Weights of a small GPT-style language model, trained from scratch on English Wikipedia: untied embeddings.
Each number is 500 + 40 x the weight over its row's rms, rounded and kept within 0 to 999. Layers, rows and columns count from 0. Numbers have three digits each. The size before them is the row's rms in percent of the matrix's.

# layer 2 MLP gate, 1536x384, rms 0.118, rows 1352-1400, columns 288-383
101:448531475475507474480495491422483526525464538491504535552479567541445518514532526523515500539550452476536534467575541557506541492497430486491455485499483435549329486485531475456442554527569504497482484522482485509516490471424522562491493419473481448504520489501496487513445495546486484468
101:457476535499495508478462536531605367443557482518527477457451522494492488470454418534511567478462460521564557521545498457476543538485514507452507496511507598457483571470491542479446473543507477462520500495436584512454516568508517475517463497519506525479472514490491498549531551550514523486
095:526521461464483481428552454486570486478479489475492481420424504488454541434515475558477455538480543484488545470491508475446409515528523469527497511488461489513425535465491519505452504515496472508488500568507561522489454468471513461499524472501504399535453498507555526580499499476489503497
101:552464543602547478539521517510521448562500509534507431521497472472455490521496461460547580475502493542500504494492509513489517565488466456530502518530458550517570531507470510452543563480505545486512446470471502482498525508442521485454393486472499471547489526502535492467541529448421483439
106:485455541540501492461583530409592467538494448532468484560449487479497496511521451527478477510485456537488514577491472422501537489494474455516448454509519537513501502446411506469532517523494524521486467519484557548486532554493561488423479486421546489515490566442481577461532537472471479434
109:508505462480489505492453483511474477520481494496507472465532537496475568491503545455528509481457544497464454445518505449445433546452531439498475531423465446534518464527535498507550552576456551521436455513513528600500485486528457471497515458521605430469545475515516509465575486458498496558
094:623571483502437484528546542571473527541494516518562491554453469474510505498574574507516563514449526452465496499495433503464458496560502518398487427466504548524557513494495489494471538529505503545412436510512477403538470500441472558521512485504406533559494483411468543446451545463447497477
102:463438543561492498516496557488576449417521507466446526536474513439457477571505432512535511507522466511544533494449513514458522513498445482517456536540473501612445545490489456489503560473530542425450438489464428482509502555476489480468452550428582490628488572537582494532470494522526511495
089:478585440502452528460460554506517505556490503513429515506440488488458543531530504514540443543535475482473451495536480537542471513511486491459512474489608525517481556422546557510527497494480497523531476508491509453606468542478479479495459526479563500531568492486525584544533512525495471509
086:489591490471530518523510477511503487511551474500479528526438458502549495463573525530439510524513535495509628539560511506531462476479557486552527466542473479483484457498543515498470490462443507467475538477540504453483529517467499476576470420571539575540489529475493498509483490414461531437
095:531572489556519520509481489458586547454529470517507485450548427533519457502529491502474455446484558436579520437493467522448549475540516447501551503534508520568444517532488456541541454518550464446508496466469529503504521507457507462549525442537479492479433588541499527475501481561499489583
103:520535504503524467409434530558516469514508578460512498512495470472441517455495477494551503546505535502516494457470480466484511502480463515471515463422510446508439445496487436443437557506504441513442552487523537538534486457439498467575445464492458507473535435520482493513554524442488518459
109:474497482585500453447537424473427546503468518484507532508519473535452514563518605435379444518465489462425475480495478521493513438628528487501596515440428567463417566481538456441532452402511527495455452497472554485472493541499436481525472540494558491541528514542595496492435534560481568545
103:506511520418543438544486527517495488510583499401490524498485529488519469463526519513562479465506503477513519510415528489476471425497573443463471509529492577464511455536467495496538405482461486462541489485570464450484563466491504524484544474454578477496588427522435490552520546466509502540
093:444436547489440469460488554517492456487451470496492503498466530468474520452455505532453600526528490542540503526441453604513547517543522491513470560490448471487468440472547498489500541514507553465463446513533474505582484560472497466523525432510515511485461561510470449558576491477481486475
097:588475431487461498439448484559465457521535487446460521545452488516523539515547465474505508534503483584487504548540523541536521501440444489545476484528451430496550495526513506496567554536517526517479530527517582448519504475477498520421555469483498493487497514482525500462510514536509512454
091:516560523538473590520526549522511471514484492543439481554475510531501448520544489574519476462475547463565562552482531493519573531506525490497522506529496535518521500521553454526522528479484443496427487493492471486443552510513473490483514516525388522468494559536500469501555528523430477510
093:438538523404423467531547508404461473475496529515583501447520538475533463539540528440443526523531461423471480498538479487470447611468518440507513451440547463425551510530526482527517508428512539457403520527495435501473564460461485457526474485488558563523456397529526510508473530482490523437
098:475453473536497454507464449488488532519457438445492502510502490561433518493475530469479480487546489559523425563469493480444503476519546465515521461513560480536495500482441500498463479459511447548528506475577574529471472503470473522474487542512454550419574511487415475517494397587510483508
109:501504518436461458452502468542477502475472409414476521423521491503488573458469466492480493420502572463521477457473529493519538507529433529507400557504461480546470487486469478538516514474528441526492471503575533521505558498483517490503515542441383524475522500491497492495441540557462587510
103:447422536528465525497507546436510491504513560541442556532570555473494549562531540482501454491488531462466454447471561516500526474537522447518506582482510534536486478508495414429467487506513543414576514500495515526554466572530501465444487536392509432480471491460534491525531511439390499520
134:502488492488519420484485540520512569505557525465491501550516514539477453531449499484476445491467586464527420458498544504528553492439491483463504516492489440517463536493434450497479548472456518451509499489481514547443538488502518551487443425504519474536487561548522493549517478514535447484
099:464443533544497513566516510524447459458500522375452544474449481511450477561449478491566543506485454470559476582468473511521474508495523439522518550483531537522507495512554493516539548402472515480530507468496501501393502479470453563413491466521520497410514506538396554466516505530499511536
099:427467494429464529493532432573438540446526475543481498524499468479537459525517543481544461565539470543501491430429545494529420528521550466560385535550453549519486492472515479455554533447460453469471531472506511476557512498521565480501512513527558479542515611586462469543511551511514519549
095:573489493513457495479506600515600458543545524444480441523522460531472431406434492552540495485556466586512388497451518514476508415439534490495447519502460544494461473493478536496520511536517545457492507460528504529481498483470535497474555530484548481428517537487516500479507555476569476519
099:486565452482441464543570488488428534520500414563509562445505525543475480441501512480501487507455410521548508537444492541514463459512483523489494504431492525458466581438550484463442497481508587462497547555490454494502519522490476480552457518444492412470484471512553451583520498518455493464
098:525519470527537518507524439549516485520574569518402488465508556507453483439515431497552476505505504577469494558460455546493595501519586480495525482488501555494544500538464557512526496441564447521485451461546507575431541419456484567502471540505505545542479514541515511468476504465491522468
094:506508484522489550496566489476459538518430530478465493560447576492524509482591467490538454518533528495491575489565498479517515585499542484503520585490503470462453504517487496478483510511538487429500512502486453426516477498526516485522420456464544482578473518501464533474453518446394478472
090:522395467546615439514421484491537526585501515466528546552509519481466490434480488485542465494521528479555443517499523513447473516491532513538481474414469494493491487546463550476508502464550530513563483506501579469483535522496505538524457378508509503477444487542576470512540500513489531425
098:569573521522588570474580478525557532458543546553508476536462528466523546488508451505492490541476496502456517469579480469486486481468442495464481520482480546450535461464568541491490550504501460499536463475471539481544508471464512523497455489504476444536465412504550507501513551446447492561
095:478462503517534468497487474516431505519466502487473473525528423550525472502430558543504525545528504471522543507476456489569548537494520486523482341587515522488458482523515529470544453470480495477493459473431477464525601440558557470484520511487566549476437535551494516507551497528524465523
104:452422517461530518467484458449501482512443479518506525516465489536524498454479482439419528542461513528565507490510488552496493477527510484467564550486509481485568534512427470521478476522517507481527484492487489453474576519479525538498548543518458472493428490513552467521482479488550522472
102:517525514473498518499459533485491582457533482516517533450539534518520523464578477545504496504536521522555516487455517521545479454544443542481498564529513472437544468546544507510443437506474452535534460446581448521448482438464497507516514510460421586478513564572529497461437493504557492463
083:444499552544504497487545473488521537530484471493478474524487489542518483493480511495474545499477549431589461495475542536495531464511531463486452475551499542531473516454494511509519533464474554508505470563547463540434489475506473553398436367450543490524529506528468512525540450572522472480
095:495505493488453552467529517527469537489480467475533496408545550536537451567519551464444498532437517547503421478460498548541513448515460493505527391570537517520549463526530468534444551550495583522500475483498508552537457417557524561507509567570485520525519477537557488490519530568552540528
099:537545524507515586474415483467494513483491431532465477457477449492526501459495560515509485477510526557481514576546470540485491501461501523493458506471507447571524436459459455500543564460481532495528495482511586554399476477591493487499431484596391413570465498452462469490491446504459488559
098:495509568513479409515461503499497517486454539455500457502580474501425540486490513534504470433499521422549489570462477586507568519526482518452463444459500455496522495462553461513523510543513498500472481494477501552528502517539484476574530460473594547487449500573400562553546551578523489537
097:499492546500484444506482536344450505523520508497441499513511567490514462449495469460463611475515509500452543480449444513498520529503544587557551503495486509558486550466510458540531557406417500553464514554547493459518496512482531495512457492529502496563495511542525541407486420562473509467
096:478478457475536474535487473494462517492488452447461427434441437507508515426577462460525452490520482503481454455441475516537445514511535453475491600575535514492547538477552475522529466555546445453552492443552577521511450474443586550499525525467479454498525440546476519488525480511502525517
111:521505407502502559464507540476508463497489473456510458481435416485506502489431489477527444526530419570485472458440488519519512498387416523487530517569571532483547484494452527485426473482535531441594490526520518445554506483516448561469536477551520558493416453515515521536417482529508540471
091:496537500503492527502480463513520480551515541463459545509482503538441444494498544467513500525506494484511451495502459531581477507558574512494487510574523431480504485539518570563547422544472495475468521460582504533548561531493550506464509476474519537512476469482423514519567492548502507403
089:388484525437549460490574544497573478514500418529531424534457468523491548516468496492454491509463524451524427465473473526463575445543463524492553544509493521472473538501513498562495603448424484554497521468506514485476546432489505545454489457459493446506570530521493456480539523581513518475
108:539506529484490548555488503486508521515503455440480520469535540484520576479520458443401492472515517502489521452472523589512516594532429524457493472485522479518505449509435468469495500532583495494475481452618495533511524516554546590565504519544486472556528546485528446483482434425471535593
092:520553507529543477550507518497482534529515519499466506468478467522575527501462473561503489501497497505490464492515460551506540556480583468576473497512474487467570604491598495488516556488471507486536533522518457492463535490512466459493499443477532512540534540508482489529515512476474478535
114:501569535537516468450479481468577551482545514486522485476487488495593474579515459518470406448503489547518515551558486533568490523465477480466520476523474496477504506483494501480509481557534515387562548570469549491457493532532464472497525501478555513548468498547472514460511464533572553582
098:457500515479499477490560547507476615504464522446520538462525494540553473521488486488504597537571507516585492467510500446434572507565495487439447474499466509470520530539549559406508526454503510488549513493515475468478500488463521566493438432501502487499506486545481424472471498514476500488
102:495486498501544495564533555466497549517506451464455461481450509515453532471524472490530554456471495533444538535490544503491497548438475484521459597454499594456502501564436465542493495486464617502485506531556513551488596549454577452527499520494511517521541490515562536475422536509454515415
099:493457480496499571446552508518536515431474570562497574452470526489470438519491512571438466512407514507504510534496518520499440526488545469471513500493542559435479531401507408461502417484494599473466462566508483480429469513479453459580507458530481482537506540495526519554487515495439538478
096:422456495472548479512533480557589525489463451503475472444559535476502556517483530494502549499524508543513496507498535522508537479487527542567502487473471523479531546442560495493502487544531507552462499466525495528548559515487502473523461474482540563498555490540554462447481456456468582526
# layer 2 MLP up, 1536x384, rms 0.125, rows 1352-1399, columns 288-383
104:544463461496491461572544536602535479575544504539524446505577476503463499464488480468483475450491488425453499549452487476430558455486549555552576508558514522438579524518438507564487472523422568501536499470546615515477546483574509456576507484496552588488475476451442471554522472551563492471
103:508471495488565508493501497492572528505514494534521504500470579474457529435515446459480561507503484495480477476485529395438493454506475503471466520425519538551462513487508483456519492467552493451515560433438538500499453514411479585495433509483491471528542458534496500479415591495516554377
097:520540402488446473550516481537508503499516528542547422477465458555499518495454456450519469531446501461492477414580503463484429546467594435551515502517549531426488437548450448534494539451502490451494478504449518439476494521503482504477420472480482506533503507466474522495475492476490500469
105:584467500513505529426548476457488474457438510531510395582478365490498528513463437505560518508542501501488414559564475490535520431539454533521465498544543457558524491534540507512467531531467512492502477555475536493593481490550475454535427456542472548487443559509471497469513444490482521469
101:509528469467479515555517464534508497434476477546524570464539498482470465620528463442479540526481508480549421433553501480427491543449503476499512534484524514448521518447537511476497499523400504556532524427441432471569481479548543517513553455532518526532545523447474491544542425493494496507
102:503509456466479507466486526498477490508504500492519478464529502484506568528500559482505535457454491507469482434511488432455397553465525441504493532412466448513521457519544496510556546565471545503446477521479529601473487540524452459513538457524614459484541473518506483501595488473482485566
097:498519506488524528538495572563543461494483465535495556440481488510464570533520472541462516491557445524466494474463543536561493515538491505460495488453501573489560479438510508495481531605577473501442467495473487515580464470566493461516546529509461528590485422481401508523504452470487519543
107:470471519501475427541467543559545448470496618536557535536529541545473423514510468552530541467485429571529496591510563451458518494430488473490455549545525562553518567522513541475444513575469597545416503517536547428515448498559569462528498482482558533483482515497542506482480499481600520445
087:468554453468531555482528541516468497579552462522489471438376518491456491536522584463506475495514511447482532522593486561581499480482425549474523436615527527501546522436502490483476542498432429568499439510514482464529560559414502422523490579469522463503522535483498571520458522500456472466
112:513543469461523498478554489506459508535490474504522466403547519469510528528499549457466499498483502464524487505492498496544522433473485479585486453548493463465454528529600530435502488530453457459535550553488489472565545419463543537470522528560492533579502553470528521485566536468483492491
098:560511496509518486532564510497568531529520431479522516543561526481514524548477479544523456499501556480522549504467432553480519415561506454556474447502492598560434509464476455501503484455571465512516505459538529489414480456444433516468517531485499415520478523589483511389522529494509536487
099:492480509615476521580509536500508455557519503570521567563513470552429533539517543552494437480547542466466448519541485470511511447481613473502518530533500472511566557488508511453450510526531499475522476462530467505559549483536482466452478462413569487499519497445449562516530527449509506443
101:529551577431507463497488530571542424478479423551517508503498443450525518525515455516466572467526456546505500470571542440511510518413483517424458563517486502453546466449497468477471546564507477525571504526464441461527450481462555555494475457498426488564450503405536505542497535431496490472
110:512508483451480459490473525452468483483567435465480510465547498521540473447559531465532532497424453504455452440454538545517453465477610439466504436556467505484561472568482499510521453479480456459530453456450475476487510511492494521465545468457651471516610455508439521492543566507466521507
100:463565513515463529490453517555500441451525551497512494555502474558508555509475472465530491436527457490573528531459544535470530476556492461504516505500474528513576500468517526500458487464516467528444464497529512564568540487529578536574534532467532517508526541458517472471548470468582477570
095:492445489530484482519465542551491459473523478503466565547481533561486544520522518540622462538434468517536472579583498483534522525491520533501520524499493469576517465591548479546468479486523468515594483505512548495510492468586517438530489489470497522568465496505543567556471471486496522492
113:452498557518455495500461478505548435452575473519468490453563536516588593461519528491481572520531486547440503457471552465462465499524533511539504522432441473545503520435489544486545426524586518554484444453520516545509468497503550557498567393483594453555540551472485449477501515475482475479
106:509498534537484536612511522553475532463498486504522462497658554515443546431464493469541530503460554479506526495523453535484478475465457454473571475461522528511494454576491468484509587471496465457515522487510479533409536441522532487474468495440479524467503497505448426477505511478476491473
090:550536520417464502505599516517557529533533518494517445517445502472576511450513503533526503498484474446522488452535486499542417539527487510509490488542515561470469500510538520501542511454479524525514506472436443415569516460520497500481513490504467532534438446493542517488499569478494523535
118:483538454575516550515422497456516517491527609528454526542503508508568416539519517477461506571506477562474505531512549496517502501499577450436564504499522572432521487485536467436466447495468518472534501500409411456444431528447485514505486511571543440551473525527515509529484530494498457544
109:544453529577511492553496438488535523565577550490431547468572554576494586551504513505476530464472585427454457462538497510520483469553612497535517535545469521555480610519492450560506447480473536512524472475490521475420493526501463473508530447431465456474566522445552575455459512465515487450
094:559552439507476487547503512516425452560507535512540507390479483476454449476548572553517543517483481482428713541530463505506474506549520522558524481553516518460542491488502563486522491484542489476434463500522492460477489488488474483532541564457512576516507496495496522547506570506429504478
102:573594505455508555516426524561530464518518494555539516469507513447535490495514471551548486508563536438459472494536530445480466504410422520556460509540459446505494460437477514517530536535519477570445560508513529536452499480572482493551531460512470544545503487455431539531516457444558478554
096:567509517573545456496468546441563492500477505450533519497456529527477524449476454498442488481498540480446472570581473536498583462463468476453564485408574484474500496531454517553450451547535520545517483541468530514445471512504413531481487477459433526477484416374557498465489452471510485469
104:450506481501561499528466392506435520474459466524518527482501569507544576580553518468478467470456539471473548535511497545524493602528507509466551473519495449481555505483538480513503499481488465520469512505526486469512496524532499519582445483497494538591461487543480476537550462576412536471
102:482517541522442536537454517399515477504491484512520534456433497530525515474501534464432577497542474508481532500516506586396448432523481545472467499526488512522441576499535437459477486535559479479488535480460530463467556512440539492578480529458462462449442516507562504443505528504484492444
097:449509552405448484564574480454560478513494455474568554539504491536497545589513535562500550491484539519594496537442467455441452530477443550526521480518522518505470473519475477502491538506440456555517576518451450473473517510434514483428496529443451522498458509541456434431541513497534520541
105:563479555528532500543516485575619509496545475477478541479530494457488470536475489577463539392503485435519488505468563496471543442499572528504550567494455525480514539514424497507461434472517440520476511507507569464486499540508493471542480597487495481487499471438508577511473533452503408457
089:438504508494490513431459489446440525554495522459470525585399548511531499560573494401492440589486471472513570499496491487510483565506466463496504531508538526614452473504480513491438585423615512447442463513507495435527459475461509525462523466457578468445469510550533420500500501568485488497
100:479441431468483464563467490573440532514497534510477517497590463562529510448456556517542487523483507491492544475524505472512490565537557452503511506587464465518502513546498482453502451564489421536471520495472592512493615507562507463580586515435537561427560489535451579453568486464492433502
105:526491536538485474511473512510533502532528502519521448526511550560518555411527466450446458435478550468490522515518472485502457487524533547511552509529449452466465480496524491503465528458509486474464505475582576489496473426482533430541496529489518422525507466575537458476525441517462547523
102:469448528526511518474491503481446404485480475496499560509464450482506482453518516468436481527447529548551547543487478509477467437535527462398531551497500524487568562535465487537511508500490510473513524457500508417494565568485511524482530517502460453493406473503583494524572497521530474490
102:516483574471450513492440516475410580483531448479539508424524565516452520416509501594469471437426500559529492494538549518523498504517457556480498530529500520477551456543524469464441443485544572551502491518526478458471438473502461501537597583466553556490467574579499553503522467480521542482
094:458504491535506476454409493553615536468524606463537591589527548469482536541488454553539477536558599495546414420479556485494509511491473502520517495477485512515500494454464489453475467468500479564459537472487511509547497519521509521484499512541520469464525610469464560476473508450530468510
093:511512551438546522432514495431517513517615493486534491477521507479515562456530559508490500538489523595506527466487497557499458460483514506517574499462508422471543497579522508522487464514439460497544499441528509551552570446444491566529520491561449481489532518533446507419508522435444556547
096:464519512482480577558520502543459570504428518482529503515444545503462541569439436492475508523474495442530459453488482531515501480513478509452533513589548518495498527528494520491490444535437516463509480489497415494507445476422478576515515574419537453467507513567523461388456484546460495485
100:470502526544494485474524515478476490479485560551463550555542542540545473455480542466560562524467491595578472445523482533559531518507442510482552576541526429521456512509467477546489428452570519527465525525467501520517509482469485580463505463504470509490499491522515462614470548473438488478
095:505437478529529491481536424597510469504520453528559480549487541523499564425458519505563431411507442452536472494527525481506531520553470537536501570498509512536508499479474493450522505542451534467489515500523618530508526574443513481505481515486495548511497539528460496530567546428471515520
095:446518455505547474464498453497488515492464482439473390474471388524541533432582470505502454486503471501479538443458454488544517467511511465506478551578561493496569575524524557480492495503562500464567511468529548475514471506455533518472535571491493463535508425553504519514485459513474532535
105:485492471492453465487462466491531504531439512546529522587503531519499439497483524507465524559522542493451452508447442448497457522533569535553521539432478502512476446470548481501529509461446441506440546424510470523487514501432488487495538480444385433547503470486488435469519551478528488532
091:459540512451533559520589524473476513499497457486519444509557520547504407498507533552502511555455584456453577506523553486468474491554505446530514481496497558550539580518497457459510505450514397555421465527461482529462536589380481441574433467524558566496506529530554491542494487546483475533
091:530490495512567429511532498484540560498460473489491458453510520504476581537511512488481524515469512512426474487542540525531487507466523423462479503432494535457462543543484439512569472512526546519479503487514499480456572487469539523522539546506472482448544545502527488460417485544495490580
104:536529533473540507527495529507480546577542448508460521461549536507519469550534497493501497450472468534534531487443577549519491503555488464483502513501487531520506447597425461454421444514567501560487501375556504530546474516538471524496499543510393492506477563437447508513525516450495542606
108:458478451489454518505522482521473617517519487506466408537495452460479512596482450489460481481530473496539521450478471468510507581474514417551471521447470485499454490440550494400540476515472505555513543502470509494460517411485533574505538485473524473540529497477466512465526538490524509467
110:534534437488464543519437521527566454567492468515494501497463488517502499535485512493444435476431534456480459438392528455483516439420480502562492517528554492486491531493474515481501573466519464492503495500431472498428499505524480453618537504503529554432582531452551416547507504509469479470
108:510519541491520456454491557450515485504472498541451572490502505456548516537501474548458513483498527486531500495515499512517436504544539511503499518459526481445507484498446488506474512461484523459561482493532449467567419475431572539426502463572474499510474477603519386548505513498485482516
103:443563420529514488576491479534513533516518511491503599466526510558447528504531488502441421460537570525483471476529566463546497491517539491612498499512430436448497483461481490477509509536493427497470431452501542524423415514484525477498541463500561481420539575508477493466485521519505463471
105:530509534550522510498524486533546534483505567502428495522539505459509455547600489507502528492529471490576592551493485480500529489538503486544579498549512577595488542473516477509493481518415488489498486545510554467501548483422564482470479521461369599499513490453569569501513574534497502443
# layer 2 MLP down (transposed), 1536x384, rms 0.11, rows 1352-1399, columns 288-383
102:442554488509550477437477519410455480444523483457499520486458573536506543529467515517524526541495507523565471456567529553531419484444469477454476458436459480514395460411520520449497542479519461525514573468442445508497476501482472561446478498487426405536561547516534562467477496449430502509
097:510485496499475455524484484454492490492534609447472495482474437529530523592494533437521485454525538505501590478524520536597520535506467459505496493553457534493523543508494483525415553498420549580506459572538463436510498475552478457497559436510491550481479548502501447526526444449501419553
105:472529561460523558492526495503511492506422496386492505497526506497545507437513512520498520480532520538470582615480478523480532518545492574454459457506447502557499516438527539484439408527515473554567571528538550531506512467536563505537580487543465450470502441548479495491528554468560493479
102:483515517540463500544435485562525471563515479478543595413524552443465441506547548488440471461510492498523537484480597534500536574459496515453505529486446538495500481467495492480503462425469448458508521435503457449371443562440531541494594466480528488490528434483509472501485519477488486518
100:540482558557531492461507555463496513556466497530504521516530547462521478438438537525483514464487495531475590579402492486566521524523583464469467466525467465493514500487438465468524503491518517501509468549530573518466485522528511505478509509492473515474455525493496502498514490478491503480
097:456524572498512492447527474481508583526514558523456500470504427502483432537521470548490482505540426533562635523505463562594558485531536515461532453554515533447493529452416518479405443465561465482571526526458454389548506488508514531516477469501399536507417516479532525508423472520526517425
096:531529515506434457532579451445418487512520492484625506595485520457525484566487573484529568466436576488553596488510505468481501494462470497477516496540512450504465506557524534543499493429493550531515461522533494431482511514423465474518425491491492491468534551495570493477431535490483508461
104:508535463476573592465491515452450542474509440504508482510513481445545541495561497461460463498533528463460496499469423488538488525578481546538556466461505511435521496470478495592574439441501457476563530517458498567530500562486477491495526543529484525499492457485495482559524492496448484541
092:535475506535532486499457460507580547469477499489461532506587465543494502483450391551468488491484522553570513452493517489467542468469549471496450506419459459474472483477552512533527468495554556467458531533490513519445437534560474606472469385483523480522497500545498530490568437536557493519
107:491447525545505502543451527471552515451500532484428570598470436485480459483502466515541489532537503537468508485523492553457467564523522482410493540482506499489516478426453493544503461488570537500468439447528522547449454521517469454531480472439483493411482455529478487523433481527517487515
100:491476525515497514500462532502473455447515514555443470440436465511452543488555535470496533510499452471510527433559568470526480573470497526444559522522479426441556476539519546476496461583433518535479491561454421549543507534493546489552510474515543599509523464433512520557539485529485504545
097:536551526430485482480501486511463428467433456461450419465442510414599542490521450518489549544470483508539485493439520500506487504535409532503532540564556539525483500477479566528543508487497473493423518542490478460424447521456460479505500576557492513515504528520483479516462527538547550465
110:518444467544487494491454510420457518514552523436469518537505548544505489557474557532563482588491489448421517519459485562477471455580483465576489567502503524512456518469491534522425521475488446544408524418494506544550537513502495528500505566547512534478535498539538570507462454515507475440
105:534511543555515536448521468534526500530479514515424460499466465441452550554472474528505447503534457529617535533484467488501520510498389550490481567461514505540487484447526488482521568576536534583487529520491515509492557559495553475506465568504471484537418551539559554520503459502535454501
089:510441473395476517466555489442475536513488497466544552497493520422547445468491584516551499556507555517456479484539520516545470502436485503525496460465512531454467536511494454541497471507468503469560542504464489438453467548500401450467492492536450468491506486557492501529480559492366526482
099:521540530482543539466553487425455511474450505504454431466505414476487541411518491529392503506515533509441554454442524480455508495501454496550486535501465526409504540415459553453535476473429511469393537506499452498504472554430510583506484580458513552487467517506515447499519529475526484500
098:518493424471557535534541507502419536568417463480548480525479531506398453500504485539559453457501525437571450529541468520534537477484501477426500484526588530443480485571527460545447512483450484452471543513527524464493536499490477498511493557499467503484498459542494549502497471531522540502
105:493516488479518504428502480447490461551461534474485528491375422506520471574533544511466472486481431522443524488526554429525484523510498544587436539519439471515526562431479513535486409505488549579499442518499458485542492545462457522552523527533526461538467573513525527538526522487505512554
097:471416406575472542481462463506450514520494516543453522533542462503429498522493496412494464491560506573478528525429475483493536385578492528486449495469547489448544486507445478431488503444501461509519523536585539495468439478486519415494557570523469479489562515477456456486489451543561430511
107:514487539500516492475439588536556558507456459474536486495439471435576573479552475415548463473499497450566340477477530472468489588471445460512526517465463503449536484516569546481564513605493483475484394530544470472493521511469501472460495474556495530453554442460450454522441494489514575446
101:493566485461460505502560539529476496470462513428531435467486539433589341516528434533500470498553463502540493485500437523524429493462384512520437398508558510455509459511504539542559516453522472536492518520530592545551526502543434494471511421521506504508513525520528457485461503472551503558
134:448447534511524476462516552520546553480510513489490494574515512590479519550446449489469448473457505528610150475477525495491506490398461499450508518459482439517471535490474462487470521518492537532528515497483464552494502516511525546499442367526475472496486504494507494483475449481529468494
105:421463472516486459494577480498455536459522485458466471563459511520522556569506496420443466462442481540528487491501463542542540531587541482415568538504522491514508495574501494499466444448540555431590434564494468531506508539408520478457438521503503516486477542516555485442455539522477515485
097:457502491489462518488611478546468514477523500542497512514526499449490467491507458461527457546471479543521380446453508459525447534494499512577493554516486509516523510479514503499523596491475459501470541482486450490535459501514547442484542561501614482575525637590468450579535506509498566569
105:547572427428436448494483517491601479538514507556529495545457479515457463492467504568507463517553518578447445477472477497498527480527497496574467473505468483519486483551550506435542464467508458487458502469571536544456446496518503526495498584498496459488503532440464484478460549457587485460
096:531443500514538494426501512454482521480515548391486484559509497484536459501539480536502492519449515427470359470531534481555633582506508487513533510454529418525530439516492469550541490453471464516456459487515450500510433505554466518412528497535493563587544547499419482499465499498540526569
101:568509423559502561455450533512466530508483520513432439513476546461476440490527470457500463499473435509445441481549529550517515492516508431525497490418493447491532572477495548501521450523518564472466443478542484508543471484517461521528468494569532544570476511507503582498456507473539502473
103:450526428485478519494564515497450467509481541490511442511505517512557560486508542464567422615498547513522554461512444497523519550514463494482441443541575465511484495500527491447503512520485524482505463468498422512522501468483505489485460425505529496511523487530462496512504490533465560503
092:495509537493483508494494472557530371424491501520465509513543430469488490471518528491480518460512479553370500531445505501480521445486435504446462504512452493430496480500512493531569452540479434500521493511475537527513499510538436389500504604513399451533523474491483570544458590442460502558
089:560484539485556592453526519512488524458584509515524532579446528487449501513597408517541478479468441516427490504472456467505538441448488533447526433449532544474519488447507506496487505486504574528522513535545471478543511482450510536469440515488492415522450496495573448571506488567518488612
101:467523495457578515469551474505491463472485498458484538498521484444450467617477522536543511564528439542557460478519514541503529509534566426516449510463520545509521506514501493480531479502474512515469500536484452515492498597519496519490456508510520603474503535467453511524457560473515446498
102:568423494497462520493522480535514536512561531564529512465455541475486475478516498527523516446543449469493534499561521527509571541450545499573454480497522498492471372456515480425491440493532475457455496521516554522544540480512524542480465430499511542480542525505479513469573516467405503566
103:483497419529526543622514569561510504502478544542455547607504420459544462516487512497535542576549435400530480494448489450488526439473548508501550449470468485457453527474512542526499522529487480451494503451440517524517526611508525518473485504534478466498517412430534411550518485510437476532
092:510500554495502484519541488515486512510480450517499413454466495607523481500474530445541535500467526466549455523508526559491521466465521505468470520536566514508468522493497502536503531510458564416495526549539455518461475429512466515444447380474512509487485452540484451531526493537492500485
104:438455563541526480565478483579499475459463542416493507497536551541460473537498456519492534522519463411480505535503535467591467428495486504543442485489515518567479512500551485502499513496571556437539528482532528487532503479570517451492495500512532492519475447565576506553476473519489535447
105:543491505538526441491470484497543517511539498553509486493539474534473502438553527507497541503537523592490499521601488474474505558521559501554448493475461525444522485469490493507533564509548421548447443484450567492539550516524554404481491456565460519488522479431522524525501552465531505516
098:520512437515469489473502425526466501494426432530586497498509498481543522524535479477493452482514486519484601453502470415462499521519482517510479512500431536554512513520513482489461476486488493476529412480510514511471511462512574429510524577513491468470516508472510499440461537440458492521
090:498504499518512509467426587374497536500483562502424502464483479463503411499500484481443527560456521523424641475493440565491501509472474485470504445485467499513474523468544488499501481485543504523456459541502427412511413504552451532523468480527528466492528523530496515482455434557530477441
099:488532572459506512492535485524500469523523518526536503572440542546504510585467523485523626494541562526595574558554472450469496483523455540504537429476486538584474432517407498474537511458489541522495484489486456519464528469490518421455574442475516550499519486509447481489449481511557533494
101:521556451499459489516572575561526515454510459447497398464538457477505585487441519448547502480469409486483522484462499487458582530426450493439507455503412557524580476510491547478447459515512518439518498545462466499577485468524475508533526514541543563493470458478490532548470436472513470493
087:534432471485501453475500476503560514445497555529537513497481454469484582489438484518513500442517471541491313496497502509552520523413448486500512421523524428510507494420509461461458528531435593548573463461524489486490462471568546541443554514441411419534513479483461482416456456467566480465
097:492528485505453552497456532439542450502536490476519520522568465485475445434482514509468470544485482459531680525499429534474497458570533498573474460541453533518533452534611554488468502459493451479503495492506551437552507485487525529505469551475507531541474432455497528493525464482451518513
102:483465493520546481431497501543498537523492498491475512514459519485505493446553515533516525528470494530542516549565426442499494465483433463525481580486521492487570508505529507507531469542472515533514461534457462440420484528432508503568537525461557488484501455565620431441467453508511445514
101:555535535503511483530477497513522395484532478523556582435554560510520482447507561545558471502496552487503498590535516525443503431526493563464527518584508536538520545525455502607512517510512456449443490491546495539504516579493486481501434479519468512429499516510547512562498483481455520527
110:528480574536448418475507507464540571530529513472438470516469535573562458554380470537459536510489513475549496490462466521594514542512481513568541497454495473474451514514542522455454484510520540543513468522512534492473537537517522455506515514524547508462491549497543543445523420440467428516
097:459525474568442515528489464500455492485482484477547438546436495510453507440516484516546496513511456527462449497506502525485544506456436432569489478552511519546470522505483511580513489530517483551438467468419506493514538539542436446527537570471526475485492499423460629491502449501548520514
098:537488552477474503424527476476468464496513469484529481598495500551532434542464516542535551520444500443536337539493392464469460393486527448506509505497550496549527481448549495538436492471524522511525564524450457538519528468532462469476406500544444484547432479488487558517522478460524540498
099:423442467469476493527513494515454373514534411556526460486459461516471546498479475542494521522447543532417378456503532501454499504487462552509494534472517430466519459492472484509516547477593501548520511459471368537448447487527427431487460483570581427590538503532478459505525464524498508548